From a checkpoint of a small transformer trained on Wikipedia.
Architecture: RMSNorm before each block, rotary positions, untied embeddings.
Training: a variant of Adam for these matrices, 836M tokens, 12757 steps.
Each number is 128 + 32 x the weight over its row's rms, rounded and kept within 0 to 255. Layers, rows and columns count from 0. Numbers have three digits each. The size before them is the row's rms in percent of the matrix's.

# layer 5 MLP up, 2048x768, rms 0.0204, rows 558-666, columns 512-639
099:117100133149102071110120219132163133140157168198108144157208159192109167038121161117107092079095128163140102159146148088133166111175125153121123123163098103129170101092119163165161146126111137073083134102139138135152161151143111083135186087087078197140151103141149135120130155186107143145121138120137191093112195073095148121091114138169170127144073116106146112094143126199107085125090
100:142112115144137070108186186130117126205073095145096091072077111082134144121117130109102155112141098113116078158147082108159114138113104166146087051167137098074070135130208130126146145112157182120089093119144119140111124109085195122095095129076156153115107141146171121150125130118133100121145101117154094079164137106136107104136151150169163105188107190137133153180155087140125113077180
097:110084138124181157134134128087119033117184159177079132068118115137166164082071107139158137129106164139168193150119112149132055117149187147132143088135130133106073136104174165137072131175088119149175101113125115082125134122125095149121120102175159173054157164147107188123090152116079155147149136109125097170129149184104114131102139113127141081132192118155102135117093136135143148081144
106:146144123153134165125139032061114174085116076117157084146175103104074184097180231142136150172157152096117127135085133082132114114088192141126141119135117090119109087098155155108103152124083104118168132119125147136104104118094206123098179151109102169110093164142091131140131118186118123135090073133124085153127094106194130119115109116215090162124162139143126098047128086195122172158161
105:121109121148100142113163077097124118132200121086081081129145148127151171119117115121097133143124144142161163170175147145078143142101158172126114124142100116077103091167124080044136213126088139134143140144143158136168149110095150122101117149164159120092142128120131130125137155135126052153215155109097107161113140072183140154114136111200065112093107088157196125149126131127141136122160
101:195118086137110126116104120075200088050064137148117135164126129095129162144117184163188104135114168162091133130154100083134149136143132127077129117181125152206139099156170122172112108180140144178165148151134109149121077122142095126127184075157133078160130107094057119146126113120150061112126121087174142142158156145205120160130100145156116056112115082196186140110084123118104137156127
104:120187121103156133129128116153119098110102128126184134102123102172122122125113106139112127101144072139124175159106122149117079104108074111112131132064066149126168135061110174140123123143112130179128100078104132114186076170152159172081114148095115174134166175095092098120085160062093139182074112085173165123128147109059131132160122130116139129114136128137163112141145173178164167113080
097:157106136152120136039119107144128145106143117112146211102138117088115088103154175129159137124119103138145124141173123132150095142104069167157155121120106114125183134117118118163119141139154123050214113144106143137144127125117082085127139168157136102144177113202135156114139156131120094169107108161143065111132092132126111104139040118113097148179130093161140136160135127163143112099130
098:189120131122130132113145158136142124113109105172093170085120172153146155163119162143100144159126076176152131062104171121082132141073136194111177152067127129143100115141150112150151110114174140159096120097110061117087123103146114148064142112161035138149129171101153147173127095140127142164101114157141093177095182157179108151095108145089117080167117109136150142070160129112118115113123
103:145115120143121107118120171135113151110092110107161145138083170131143178158069120110138115151121158148036039081125142135173179116106120148162140170184160100084128113162134155160158151145134156134108159134122137128155113163133177096156079167082159120088164145132165136148089136131136189124149123156124089138110092107107202126095116089127128134131066117120096158147126074137119106128138
099:135144079159140141115142139110214168119142126119041116094121089170152126128152145117061152124099104117101151165123106177159140117130143122108149107138147188127130171111141122089160067182087232109153125142103182131131092146097116132102115108080084124156122131119115143098147110101177113114148129160067153124126103091132161163145133106132168076109144152101142099206120187107138155115067
098:147148130117152133094096138107109163168078182100114098172124185127148153127105128130132115155127111143174179191127171187135118144113140167178107186103130156137141130074181079109123138169075087092110157137101056168127135146147093123167095085095136137151133123154129154183067074147131143150101115121158153101110103122145106169084097173138092120062180102162126157094169124165130129108076
099:156077126137144153089151097156091084190126062111122132129138130171130141119131115092103093126064114155184135200164096178118160127116131182137144096094161115120084150100107148160170065113092133158105112130120139081124114188142081138081191079134137125171113119137180114157096088112121119064165171137124127167158159092079129132121114078152097085153123122115158119142109131154133170134109
097:127146125201089141086119113060192112209132043115102109128163160127098118119114100133117118131163158146116165133148073093150060099103136107098116137165152140093117182100165167185073124098104199082115156076140123163134133123092154102109111121122144128137106151092055067144138120085147112083135138122116156132146154111141064094112090129203153129082129124091107136127150119144078098125146
098:109142104147160156112126136108164141129103145138128095123171124096134120098145192125090128192141143064120144176118109102118130069192151169149130134078161118223074151125181084097066175140106187154130134095110126141160142101129186101124134166083164083118134120104135146118188172135089068137158140164115154072168131129102106172126148117164105167084148094154129094194116089196126155142095
101:146080169135152155108129185085144162127138130150130109131146159147119111164172118167130141140107127236197096095141103124136131143152147105159092093154099072042156143108117119173135135143098164135103133175094103129118188163127133161149120111084094157132118117133151103145119092048122148075095112072128168122189088158140112106151083083152164130174130113131122140135177188141134117188187
101:073143121128133179161116113098127107152161118123152078166044090096103085145141177143140175094136105133125152162173137116101094092070125215104093080112174144102141124141104104160191149087127141100112136082114127117154166150147113149161149130110170110155159138062123133145100150091103100120099168132168161128186122204098126105186073139084113149075149132120118115159057058086120112095113
098:126122084155156135112073143175146134142132185129140116152129114127164158171049118155135173082160099121112150130099133138102105092143103149119157098153096096195115113151143105147126144194125148114077096150153110121062099092044153111069153075160110140165091110104055146149136115138137114095089120159176105162090102118144142154134165177101129151084121108127154121100128130144180163162164
097:149133092142133151122146125116130099126159172109136087138110125139122179169132136085144161164154165105108149136192143178137152096170153168147106093152158152106171161162122078059069167119112150083125137137110144029121101203146134131191035109202097139142138105139072096160164197084092083127097094122107083121221170120130141128167110148071143119107180148146102126080143124139135136136157
102:150101115154193112131078162071119159134145155142107168168122147142141105134129131094097183121105088105067155153128114151140144139123084083162122154129024139074118162177063123111138195142076108168096156096131098138114090132137139115121185151117132142166069114093114083102125177031108113123110111122088098115136137135134130143124156101088147090095135125125099101097117128123093090111134
098:105138108183098142103121135142143154125105142070161128178180114166125123085101169124117199186140118135143077141171101104091162137151104135140147113171098134165112135163125111098144072188134107102173115180105105138089203123099100241152081130131157110114119066127147079124156175144123112147063093120102142100122134202104134100147097152170128162115126177173059145129118095127094118082085
097:162108106168142089112136157115129139120162146185132151109089139103067176076144107095099129153157103127120139150171119108159134105193121121085167171097123167093116091159186173173109136088099110134101137094024152109163088095153148134095098087129135161141105139161094126110155161082156159127148150164114128173164139127145171145068133138088120138104180086138088112117139135113180136076093
096:113170142141117136136117147134180165120151126148138140134141128169059124159114132143129213166119111158131102157142070064098106055130132106105209101138145054059116125095073112080099150078108126110149168118126140081190106170110109170139169136120159161090108134155167138150092113127121104151158132156134145061162131117154102137156150167126061144164087142105137168106144124141123105139073
100:126195166104163118103106079129132093091137166114117145090163166203128090119156100137118126139166141108117115026113134150094102160186162167113144151115085118133130145117105174121122131144127147073149155121098159136175114045106128137148102136130141083118164141153100089102139140137136127087087136126095140131177121009099144183193121157112140140132153114167082059128129166123146161132182
103:171141115095155082150151141102117084160171114095131113207062159122078154171127153155124139064065154131060143131150158077133072143159098098123072147175154072119121123067127129158171101106128129178095140173177160202123092099070131157132096106143142124081127090168166077131164121122121168133111156106057171095152103118136115080122100111122183121225152155093188127157133097098166161122126
098:143128155091085126110072174142191116114120148131082094169140095174089110094139103138090095148164099119087093129138125146144141162110165081165128161142129133128124153156111116122086181161169115130120079184144091068086131117170110133123142140123166123090106145113099114168098110065074129118165135132088142116156121101113112132122101125101107132151081126138123117200130149109133125162084
103:151105123115137182071138122134140164079120118153067094114131071176153163126166139090146123157088112149127107110138144125106142135139223146109151125196110100135161083059127118153138090159181106090154197132145154140157159134099095155126151132131116176118129138125127114100082157163091154124102154121137119106165122117163163079118162095215138112058112132124124183164135149150178124129146
097:166084166075157150161123156125124158126143116119146140145101140120089188144183083139107092147130081125154170145161142164099107070077147172093113115112177209169170090119104113119127137141107160125127150125151132170171140089127132139146137155192169154121110110054128101139143136052099063132112069142146076123124179085075130114059120102131133151128165112119156117141115170130092158106132
099:141148119153075148132064116155160126214171054171112071145099110127083185101071109143142118076109140072096091144128082188147131150092099127134112150156154173107090127133161166170132160142159114089126155146117112119118150153134161151127186083111142112093096131094129113178120106084164099112134188099151118134089151085149171140139138151140136153129125139111110100072133080151094134097046
099:089110169131161142112149162175159100114112168099143151155119164126098171154080121138081144148154114202118102144123220061144157151135157122128169145140131136144099103132095152199172113080176143163168101130141134088094128121131131119206155033163164108106111141065186098091147124106177125108114156143124091095133146121059171123149087066185106108144075154116098138195123066166185182152125
100:091089172116090097118152197061111148109113198108095126136124168157128123110122167079082099131102142080129175191155080122144080094080152118102138102149090156122083125112089113095153163113105147115168164124112091157137120115106112089110107112145131147132094117142106092123134154127155118116098145094151105161118104157077103010153140137147076124146152065132155143077146124146117138130098
100:087091122187108152165104128204189091198050130099123108125139127172105128127169120159134142121164075186073116169113165145048135148066180104144129141095134148181144151162098112139098185115172132152108155173162116171129199179147092100122138084070129115157082132136171133135142053111112110118169159184112153092138133125198141145157097137084109080134108143169108121135199126089160132156160
099:136173151083106063137131163116120140105144183157149086135133144130164189114023122165152126143104113109112158181114157123068149089126191175126156114112116150159105160115121098072137095106082049095148142120138168170137132144099196168115182147179119136145110149174098183124134145119098087123130081175226187118105170125102151190143128139153091131132165149132108177146110116098130108134115
097:135094135140105117199100114144077124147142124132107134135109104106127146166136107126127113113155073094087144141156141099107127089067120100116073150144118157115136144119127155144179134122176101100115106094157114131122123110100120142154109111121121120098085127074174138054138161097123143077127099069096144150075132060123079105150092097143057093151166142120176061129110157110156133240127
096:120161096165168164136055191102080076255158106082101104168039140061089154173178181105187108172168164095138115139087147197126141178121134164101100116036176116189095105124138145118120156133138138150169102099085141181157119101118093132081158148174126073124159139129129169123159147209120109105100111102103094135136101107100088108128128145191156110116115145093142154141141103101090135105036
097:126165104139127065138109164109126114072191092126066117170109048143183082146120103094131128175124119094143156136152129070084168161191103146135154124121160108129084149202100166140137111082131133152119134150090131106149118106128075093168106182120102185090098104118223186103133116095147085103136159138064076099205135110140100118139187113113127081125157123116160164165124132102104095116106
100:133124155135111093123139096181075120141143167126091156143173102114132085141126159115123128105148078142135133166132172185141109084169082166139152137132170116142171113154123129104136091121175124177151155148160137057149104080123159103151090115125111092173159128172127082094119142131137138158123124188105165129187092155143177143097157094194119119190199159156154129141103150119100097111142
105:124139123136157082188116119169133155132166184187125136156121129167168138093130157134102127072097089085155176126128093162120179095130069102127133153117106095138125161079144139133113136116129121150118140109176189139114132161107135147102144166155189143105110171111082158094161186111115123169178196080140143175169100141121109092119121179139160128169168111111149104102141180127096088141129
108:057113107120085192126145111133111080177142141127129133138119125088089165141099158081147126079140084126207144157129042092059096078151136120101036131152151149094114115082091175164168094119122181150150142134145174147160131125102088107115119163116097116157152110158124089133142124132097108146158135123093110091127136089128054169153104100115172160143128154093146175127134098094172162100110
101:191102165110156129133136182100187124164108141090157161134180120149130142102114130121174110138111140210093125197148127130180136094123097110105157124089087116165155124155168150106094123171138122150162090107110109139070112103177075117139139113120127096120098163130144165154053160154098129146131149129110136095181183108165131080086122102141108112131118098093135153150123133187115142120123
099:183135114084100098157158080153164138106146097108162102126121108187230142185143160148169202067158131130162108092135123102126134124112137087161094112108165067111157124079122132151156122091120108078122107117186135162100175155141156067190133140119131164178139082106110134149126118091108178119136166120080149180169058078113172098136103150120149128150113152177095099124151133195130187122169
099:174073125104140130101130089141193154119078133185115143148095184068205160114086133135115182081139143158148095070169101146161097180116170157154120133143111120161137146123125123199115126173128153101133138132134038106110161111088116113116139170161147131106161148123167072099128119156158128112107191073123125122139132108095103168198090161148098134158139124119115098111067172141157135137132
096:148087164134111095114171119114125150138161154126142174092149121143132086105164124181093102158083116127139179169145130102167151162119089097142079175117117155118170156125143132102077126151082170164128132087135078088124156150133141108155182110135101110126105159142110163161137097128191098189109093140162127123069099137115129169160131119094113132094209189172154108118079162108166163202080
095:134084186124117107069135107051135127137122112162072124125113103112154148117120118066151127137130137095157138090084076157169175090177135087150161171123133058110103132153114076121117136111127169119101150108129139160166122125082130107110205131141136132063141091164164094062141140126122079171102098128127152099134135092145130076087147139172113147132099157135150180176144145134160093147122
095:131028071141139102096150097100113093101128121151124141111106107147142146075100113129140111191162178111106156085169166124111135121147113142109109133166043098157160097122067104043056124130128126128125176110131122148131145131080142108122095134112123204112177172122131136136216153109166135082116142176092088097185227100012122148089126100124162149107117092157223103145132177112141141135090
100:121168136165123067093165103093144107130178149176094150145131201144111101096045091163170124087147091110162162123042120203159147119123123114100154080125092105142126124125143156128097164090078107172185158136176117169159200150113084144169130053124169180131136129143084109121175116066121106121183178118122084061100089061121157169143144159171166132195120150130165096166098143144163075115107
100:104101159125112137192116142150143128210138129163119109206148143127085136163142150142127122129152159140040095151160094171134157140078135105174207128134143093081099093145114031094114122124093156110176116094124158126114132158123139156147110071108124131131136139196084161095187129082132102132186113150171162074099124137144116179144159147206117120078169102133132162153188125105136123106124
096:137158103090088089150166205168161097145080117110120133112140126126150120143113111166177088150123114100167108137129144059103150123114107139100100127055120132149135122125107147090123128166142173134137163160081139187125107130099140150116149127167130184115106100037146084133139127151103104092161103099153130094095178124112138105139129152140128113098079146137113095181174111146099118133166
100:084127114169159103171200145129109148119144134161029147130127093130148142102049109109104090156124150152095183085133133099143135070079086144165126087080206093116108171154092081097054166138174126166127118094103071095156115160141072082139115159138133154138153098186102075120129120149147157128149079170131084100151087190168124136161186122157134115073080125088160129158096088132071170105208
102:123103122131143127071134122116065090057096136141094152195114131127126109127090057110141161141179147118095104160158132102164134140135137111164106162122106088108178153146089102130091069154166202162132136129160108084049119196128100087151090089157158100148122105127180131159131084115121145149170137106155137158081083195105061148136101168138158130098150143162112095174111109161135124152066
101:127107174068182128121121174160154130095117115123137145143118157072129148142149045084207152202126078178060121113113189084097135149166140130160089142137122080154151113077122136144134127161141167057118121130150057145113122107162107137196159214155083108126104114111128000098137146183157148111130134105182119118119127107142129124153093142128115175120064145142136153137132135108167138058157
105:123152122139173111090137144152159149180137117127075196174157159178136148130164161131115216162101133098150100081148156141162171205155107108109124115104087140119090074145143150166093131190164133100171144119083125167110053128105101131218131139084146095117088096135178108107134169089113141148124125129107119146130096172088149201115143132111115098186168135079187129095107129147131123110124
102:174123135112131071156145160123146155095151140153127073148075168134124131112080137181141132108102096102107085123133154084145152132109151056105136166123091146154113161143117164162143069149078182104110178150090175188060099137136139098119207116069098147147146088083147095164115131095176119076124108145171065052070137116067040142157119098134146129137127137116167115112107155148164134128118
107:140172157092170123085109129136171057107175140152125097142058134115137138122157165127087109117115116143109109086157119158090164182125133152109141134145141141139106135087108117134104097146101073119101205135128159116139121087107099176142110137132214132112159147085155089168123199111124132167148119097188139070123189194154128132121105141170131171144122104141126070095115176146146092162156
097:147115118129087169124123073106124119176119099127193137109130097126151118194101115195078145077180153131073153137142144069107177167095165115184131088126167154126187096173127089160140168189134149114103142114057109138098073145167118152096190105141087130128056108108116141142162144142123142049167091166110151145164136167131154145181135091105172165147135137122126116114069132133105129155124
100:126116135118060105132063138149179120135134150114163022191174109113110159105087121079121110157078151123150099152112120097029137154122165095164138088105132186152178126162118112132155120104117109113207113122152100180170121144123123080068158133145178124163111177087122178123122154164095118091128120120157124194117181167102121154145154142200092076142130162186181134128161146102103113090065
104:093061122089130107049141114114097157105184110100149098110085142180152142117172083125101121146152117140077148085165125126147160181136104179174133163116127115158129113158121114069148102108104103144146077150080137081118100135121090130145075175167069180152100112107102156138095120169144149101080209106155145139190050180134104132156187124132051093104090109153135153096136155136097075117046
102:120085125152141122101161166124110075126164071155126099116168125058113165115109206143126134130176132174133108106085109115108160103111105181125115098116110158045064207107136105097056170133133139098125080116028117166134150126170124149084120112118102119133155109095154155032157138022133121085144124172114155135118105105173125160111149078128148145137112131103147113104154176156121155098099
104:093119143085135133109182139151169156118116102057158086108081135110116171146145102075126118153098105099105133174105064179165122132110112093140122182169121071151209141104161077082148169110099112132170148137123163130169154114024195129147143119144165163142107142122105179182125139094157140155133104184078099149061165074189140148119109161103156145106138137078152087165140145133150155163139
101:137120119139157134177124136140134182118094121165138102068225129113170151106098159092111139102212188091111164111179113065097159127104162091135139076087105106120154143115145129166145101141069132077114132078154156124089134078065073169129097141147104144084069173147113124165108144160152104113159179155127150131139105109133098161082129084162121074135165132131094141146130110169148127135186
104:145139164142140144105114136134144052145114101125098127166058132092087161127145060081131144143140137157095063127076104120141178124113009169113132085063069119153083168147139124118177104100142106105118139185094173132112142072133128067106066198092081127144150141114160138175139106202104133127088161092160196148139110120135151122109128132125135100121081125184076128125134122147159154110048
099:185103124151162071127135076126131188072142126127141128099097173150211170125130106141143152121170103103121082082149120170155065208118121129088154122106134098144118109198134148163139137149154119111085108100155125131106207166091114099118131166134090120127110161137126121147117095164164153103041164116147169136143135156101121140100158133165109109097101116117103126079141133124146226135141
101:129170154136081144126139163147148072142161141115122056112094124075124108100096183104183070128133124176155084146161112143102145165102160094136093100160141137124145146101146105138131052118121074086158145087171162116134185144128146129148127160048039141112165124100108187141104140140101156110128112123180183151134142134039131094106121184129167134173096122110167125115144164195116154150103
099:098124148136187104144075140101168093112121118120131128170098154106072146132095054132071116122157170197113165094165123151109100136123049094080140169116085073098101146088167066119077095184127150131100087227098062186133107080117175146085149091096124200133141129137166121111182177095126108139149153141095169068103113106097105077132186184135118115174127102159144147151131135174159103180056
096:176110166139132115124130074154112145186116110123141177105124157104063179125107090103120104130151113154097111117126127121061155154102107146104196118157126132172148085113131126089111147066106098132120168166078176147136126076161174121119108215160193121141112103212144085095210127193165168120134149129141125105145135115125179138117107091147188110081123137123119135138114101131079113116079
098:115161093155123143161079161089150124114143184138095138113112113086138128096119139141134110129061160153099122135131153124139133125087119109099119109131128129155096137147127183117097028119156133169161121131137144124091094117119152131122161140156147096136148177143104150154132120152143112073180154119119094092095157178101078166141135131112071160254106161134075081122059135138091116127060
096:092130127143155093117170088146128186132062091083112122119137104181105116120113138137104167101143174179156179129139142065138182074182159113170146116096118114128122141136136151137104179122142124095116177146106115178108141158133103203124101114121044104143117084107115087111090141131077160134175131111143130132092110087098180120106151120044172133125109142099128122081138134195121105112150
099:139145079199129085113079095114069184142145106073127120136131133169079079116147070109060094138196125156097114143116160112104083162118118127154150166141118156111130143107150139132111132061105109105132147188150145131137144135121067094144145124182114104125101162172112143070166156140129077144062163124100138108076102130104192146075095130075100114102141143120105109158144092150106140117148
103:097162125085145152114125097128119149105168132084064119086129111156126155143116145084111157105143180158131057163155163131120060119115099145105145130204078136103138137114065135114159132124089171127101147136115116126171160132139140135199129104119079107122069147135119137098203192104110216140114176116093133200168131157136164145127172154143109129125161085223131169169090130136082102108135
097:117128150089120145130143132148116166126101113090154108073131076145192174151247132152128122144109080081169158180128124115136182173131139179094042092134169096093094117110107155185108148125157120162153180142127158134155149152200235156084106160087139152102158200089114084114124132126167138115149209171135146196195165164083147152081105089137193180112140094108123109132143126123134129109164
096:137061100132126175132119138112145164123161092139136144149132118112119202097065146073103160158091182093100128093098132139137115144136152097119154111187106093107134114109124115161192084102074155136124082098152126090112143174129180165173179125113100149132139127109098128113134159053131126133162172163076136118151097133115097174109103135136079125140148106128099109085115082142107145127120
100:105125104126153177118174122114115184126131077102145129169161132109121138210135148144137115107141124182111080164108128143105143135128150089146119055045142059144088156111072143147130126118089114087155128111130183143075166125164152117209158142158129118108174140146137081087134139101096149144135115177144146116124090119139146173142150136165122114116060157133129133128160088048114101091152
097:164074121121160141134122122118147104129153128143172102135170147077122153150139148121147162208147125169078174113099108089134132138177081130121150146160120176134163191164113089132102190117083111113105131111090158155171111158122148149197133198135104084160116094169161059127130117142116121110094150180178071084103081148132165105142108126150165108084160113144106143145179115081111143165128
095:099087110150128156172122123128167114162096112060132093146130115100123144166150162086095089093104112127123095098144137135129205124120151148130151116097147101130109091097083077159158187096144163084126123138095127119118115151103170154102205133141116136157114154134092118117168128180094140094151105088124170113095171131142101140184170034173178115138130128162142149120116147186105166130114
106:112093155162050098152134170131156149124027141120125053094136130132212159190194151131116083124094136098134154152122138151166123107108116125103215131117126160104103154153148156070044125134099112154135152115106108125171160137128123163194112139090140072134145107141105050066186165136110112140144141141162101120117089133166133102102187122114117123117152115122142104095158092142114109131113
099:089183152145174131118085112118127169073183142108103105191174075085158066084207185126124117168146154117147097159143113166095152088116133091096169102123143181158119183130126153164081135143122086084156048065133176112078135142092061142110153176162210190134152161116160135121149101058143150129180123136140101143159104138154122119075128082123147082116119100114121120117114125140121083159140
099:112086136100134119156143113163104141167129098087144131128036160098140162206164128097151089164153144114120124151130166096187083076126084136139094140136083120170127089167103150142154111117114097125130166204135130117165116163166151133101132133154113113106157088104163098182122156146103071141159143144147089167071148181124172124180171132115148145111130087142123103078140112095094047136127
099:181081181179078135077107109114133123054093095102103130110161196109130123113118125092077158134079098158097176082140173207140103156107122138132173139117096106106106168123153094110095130115141115115149131143185135131162130132081102104195161144086155058179100145151120129125140173098176106173127122096083092150153100109122124091080117148122099085110150145120082191082123110175135158101103
096:130137131128097117149118078135187126161171138168135162100103138115136145145109145077094150090108098108129142130099103175092142072127065118072138134110125112132154144149181150172167164105148165120076145130093145146152139120117105142055144124138139109132105098154105148144158115143132179081113108105146129161153105178153162145162123144118119162136156155100089094133125151111100169117136
107:112165119188139080144189107179178055118081145139177102082151080189155031153165104163074119156136123164084148087111118114150133124144146146179102112122165144109182067110115159114147159083081123094123121142097123121094134162096124141061207167120092108129166133098105087107110166087141157100157121151111136155127144146120182183110129149161116173156141116093138078126138117161097158133113
098:116155086132137142100109160110128087096095172096109153168167122114171066057089084100087168121139190160118181114136160072141093073110141137140089124137116152105088165165153158130140176113075082157149130094167170123182083133108115153164094141121081071092073104156145150102093193105075148167146112116173154087141121124120168171103098180138187117128166148163123144173115156127109156120120
100:143136105147158105177110125151198133159114110201155101153124079132156169118210136181164107174079082093126103120132126109094112138145117167126121067109107091079140103117162096128103124129150119149208157125146130152150090148092135123119098129137157111094049118085089174118101096109138101089146020112151171115119122122173138171149151153099119126104152135121120056101136041058119096069121
096:131092141135123147122167131146175078157105158120107158168137089114116205114151142086095102093126181147148110147160068075075194198136145155146158143115105098107097100120112135080102130182145138196127146146124142144199182130129161141128127131065055146196097181085176167167134095123088065140167137132178112109106143156122125110132146097136168105112107093092140152127066083151136109148190
099:133151145089122121138124131101084123123180126112120161138162086151140108138128122154146122116126137203117078121132170083199072169110155139130150143203085139127144147112158140199142161137147203173110121092137139110137057163095150109182156128176111134153111126171140167111061108167144145161119168118172115138197092104120092074107122132188074086108105150089135128150133063160110153151194
100:132162145197111107080166112081107133185103162177095111145139064143123156134153149156122117136100122099110149089159106118088101089169095152093178098178162118165120140144194145140092135116130123104191139073165164110100031130094138100123163170112123142127145080120121129111034134183105206118137154175136155132061134116155171122175136114145124114095117145141099122078111177111111123128103
104:128089124067123105113158098155089139156102110170153119133116161106105177200112119121177114136135136109161118140139142128159146173173170117104164145164113122079154164113076126146076061131094108107117136154117120099162111129162152132125112132174126112099107112111149147154127087147125152147086102079146161143062132147118114203110116114117107117141139085112099152140110141103145170101151
107:149093153114188154071150158131230114137130099143070159095094131175208142110177161173091162156108131119125169126096159089109099138165119094143167097116138102157121102163101101150172157149098064076072156136077129147182106090146099153122137176164133142165115146156153122123097130127140104098090145117176110112123112123114109149126137120207087067104170095179124121176141196096132131051177
096:117157114133050130100123149120156065112173156140090102124147115169175149158115156105140121052091097137110086133102148123157156120083096170085071133057112094120192157128155180145117135180078174134114045105141131121131099170067053073114169150104133139132159072076139141193166128090118169100126166107170118117094088153133131150102113150069107215120126113159149113109134138207097107096143
099:113102084087184145095126097103169098072123161184169105089127082166148180125130099140176130127115120129165129060153149108143184166165164164128140135091136077163134124105153118176141118169127100123148193145162119129158117055129137189079175121154105164145108123150132107074145117067143173094134137145144110081159170126097049106062097131152147131188091080164079137116079183132112141165157
098:118127094142100150158092133171144161107161150112217130107075115134149151134177109076132123125081163064182154165107082177154112120092178122068122136096125117103127138142133129167159158132132137142140093109147133084113186135159054095050092137165083098105113137124111193173099129112140094112136130164137086110153129133134168146155088126076157159104125128104126060106120130085151112113068
106:187131147076130134164151144157147120064130130134178113150207097152135090099119069118147166107190095112116114114143127131114099113112162126144107118115128159100132074140167088147132125134137100138074119147146112107110143124069118131141035107144130137153108128086051143141234115102111130151198150092128114093199112167143175122144115156121090173120140176173122177121104081129153126080097
099:192149169079144172126099109099149114121071129087163155065152127128188170174106118161156149109137168088130184116111103159165109097170158133138124140132128101105111149141098109115119096164130145135122085143157129153124128103119135105118094119082129081133152128116103138098185095121122114129159092130068201134130096108132143103116119130064143137113143178123110155134047069123171174129124
101:140168138042085111173128103111186150147127136162101112178129095117114076072126098177160069108114146138122155075113105155105087152168039159144104158172148124093150105144080112096126141172124134060163152113158129096152133151178111154086150160147115091131127115103076186068139188079105218145086115079145139164121189157141072125144190132125149132157081166149114144157114124168175077126144
103:142148103179142175154129103166142121116110169098127186057104112123133098113172147107157153160177142122079153161113117135196127136132116128148104176102174077076183102113181144094136125092139059139126144092047116136143150109154151127167117144097119107122094143085141147112181175061144109153117137134106085119088160105168144084096144163199050093158159134116143166113090095177093049148104
099:168136139096153144166099074186064106097131130182156090114118157106147142056077109169110088121170046144122120083149147181138122134160136160143142104131134115173142116095101074159123142150153163119143106084155111148173133141119132171080065161151150169129000115099073133116127152171157149135107158147133171151137129159101094159114134165135110100110107182140193144139110105201098107156141
099:179162114130118111154153140174120105060107129119147150088124115116138114093173113113114102141102119117130091107166131112108151161173117169137167133079180112172083126156204130179119152172130143181147120124110139119083130103099173174111046151166140141113074112110123110112149106133113219133138101113111127174111093149091064168067166120083121175121117170123102105139147110062156141157188
106:127147145173168145111113157048187146127114189128116115143077104136194081201140109138101116118103099112116060122112055076131122137158118138129106153119115171112118179142078126135132193112107116136205137196159061153084174135090166181176112102106159122090147104105125080156160133067097096112120150131153126101156135116105123111140094087160145170156137091164134103112129143090236116131166
098:137095126078110093108131173141147091193130039130125172108160172136133077170098163179157131101145091099104099130171156095148149133157179162154162122118131150175106116090158196168149122122138147177152170164141129121161101121140182133125114070207139126138139133065152119138124128144128142134125123107163169106013158075140145111157130141131131153128102111079102108163144152147151129158148
096:156129099167180116176127090147157121114104102110127118160134114169131128181142135121089133114120073136128140088108076142140136148147144087141175171084099206175175181124104142113139156085135098128162136097110160149159163134140083109133065091132148130151096124098191135092117185147163176143107119137138093135103182164104140130132119116073098129091078156104138092120059110155072152126087
101:165184136155152102150067157151118140081113140182131201114130110155146118136109153112130130176067091113099151138187062111082132137109123139115117095087170169165173129166150111144139112166142126104135172125124137074120154189145119185134135079139165145130093149132127168203155101142139133117137143155146095090132103130151132155141134096188129134108167165091120170000136146096145234151124
102:145095111135171101136067160153132165092069159094133077111133111091139006104141100130137131147069117100175127161151209132124123125152135164127095101133130086163150098192158129075096168116124088150073154088174135124136154120173138124081170130219188146119139106113144137142142118138131064142116109194107136097141145186127122102162113111134106132127163111157165108105164134154114112137152
101:139122124150130112171090159118171130163112134107171108156156117123093140129117170155139040141130122169132174131101163126148117142103162198065142141128120117156128146087201149131106102094131076171161151116130028082135128073132075090067102132125165059141096124120133099104119095081116131098201129137134164155155113104122093128135119130133119135163103098160151113123117102142115059137082
096:105092176101139164125193105157090157155102141092159129160166112072154121102106159152092048113124162087129124082178119176168103139136168137152142099172120157129170123098109117186086144124139130143140178146155154115150076101186141163152080122118107084108153173115130113122130127152155149087184132069156142098073166091093078096132120134140087086125089116085132095134115182181121153173144
103:139104131185121155162140127142130101128152132120133102147133162145199073176118112166194131159144135142136095234200095068105176195136082142131118162141090171090124144166112109114143108179129161122168137118138105064103122183077136133137130092118134087050177124107132144141067169118118138119094180163187146068151150141147130091143140165139092184074071202097126131090155140114135155143104
102:179093098143123096167095122106119136134126246131078104220146134106160096110092142156150132121098102159151120133128096162170139154128154149131120112178076096099122096143141117138106152121190102164115165094170149132149148158165080111158097095155071155161051150113117177125141133058135164113116162090114088097109126130086112135060151155115189117153091139034176130035130159135117178180155
104:082113095099073146150180108077151179110104156104130103124103081137107121144152105125111144216110115108112123127124147126153125119048105116194122111130141134162123163103134179201173189089104126207151075112120144136102096141139090116147113138105101162157124098127150108114101139120126125132086098129119139093119127137167106085113127130147117118140118126102123092084086109142109124102133
096:162149129169126080118161100171113152138129152079068151143139104135132110146153092154118162196136149158221177142131151094107100105118163094098134097105100164150160147150149148174098120118158107106131125149124116109117127126093135081143142071210169165147164144142166131156067082163046117144107075099190234134084128137122072146118096103127150108120046169137124146090182189115104200045129
095:104140193181128095140166154125175127138099126134136167167053107125114140191170086140117120120112157141095142083125158160140126118189181160084078112173157127153170131103173157088098166095136108166114142100121095143129177151108138128066110154137114135136096136167098112067139172080188132131119108137125104158111103119071100138148168121137121081108076135070129136146163153128136138152128
096:068143130132117089139174063124080104139099152114117180094134167117166137106130113131202097044167160151134132135110128137096125091093144090125123184175173131109086127170140142121116095129190178113091140134095051135077183141120056136178111139102104128174098120092087104072123134092089175155151150112158153093121099168129078118144086127128157211073140116159155163175036111111175125109167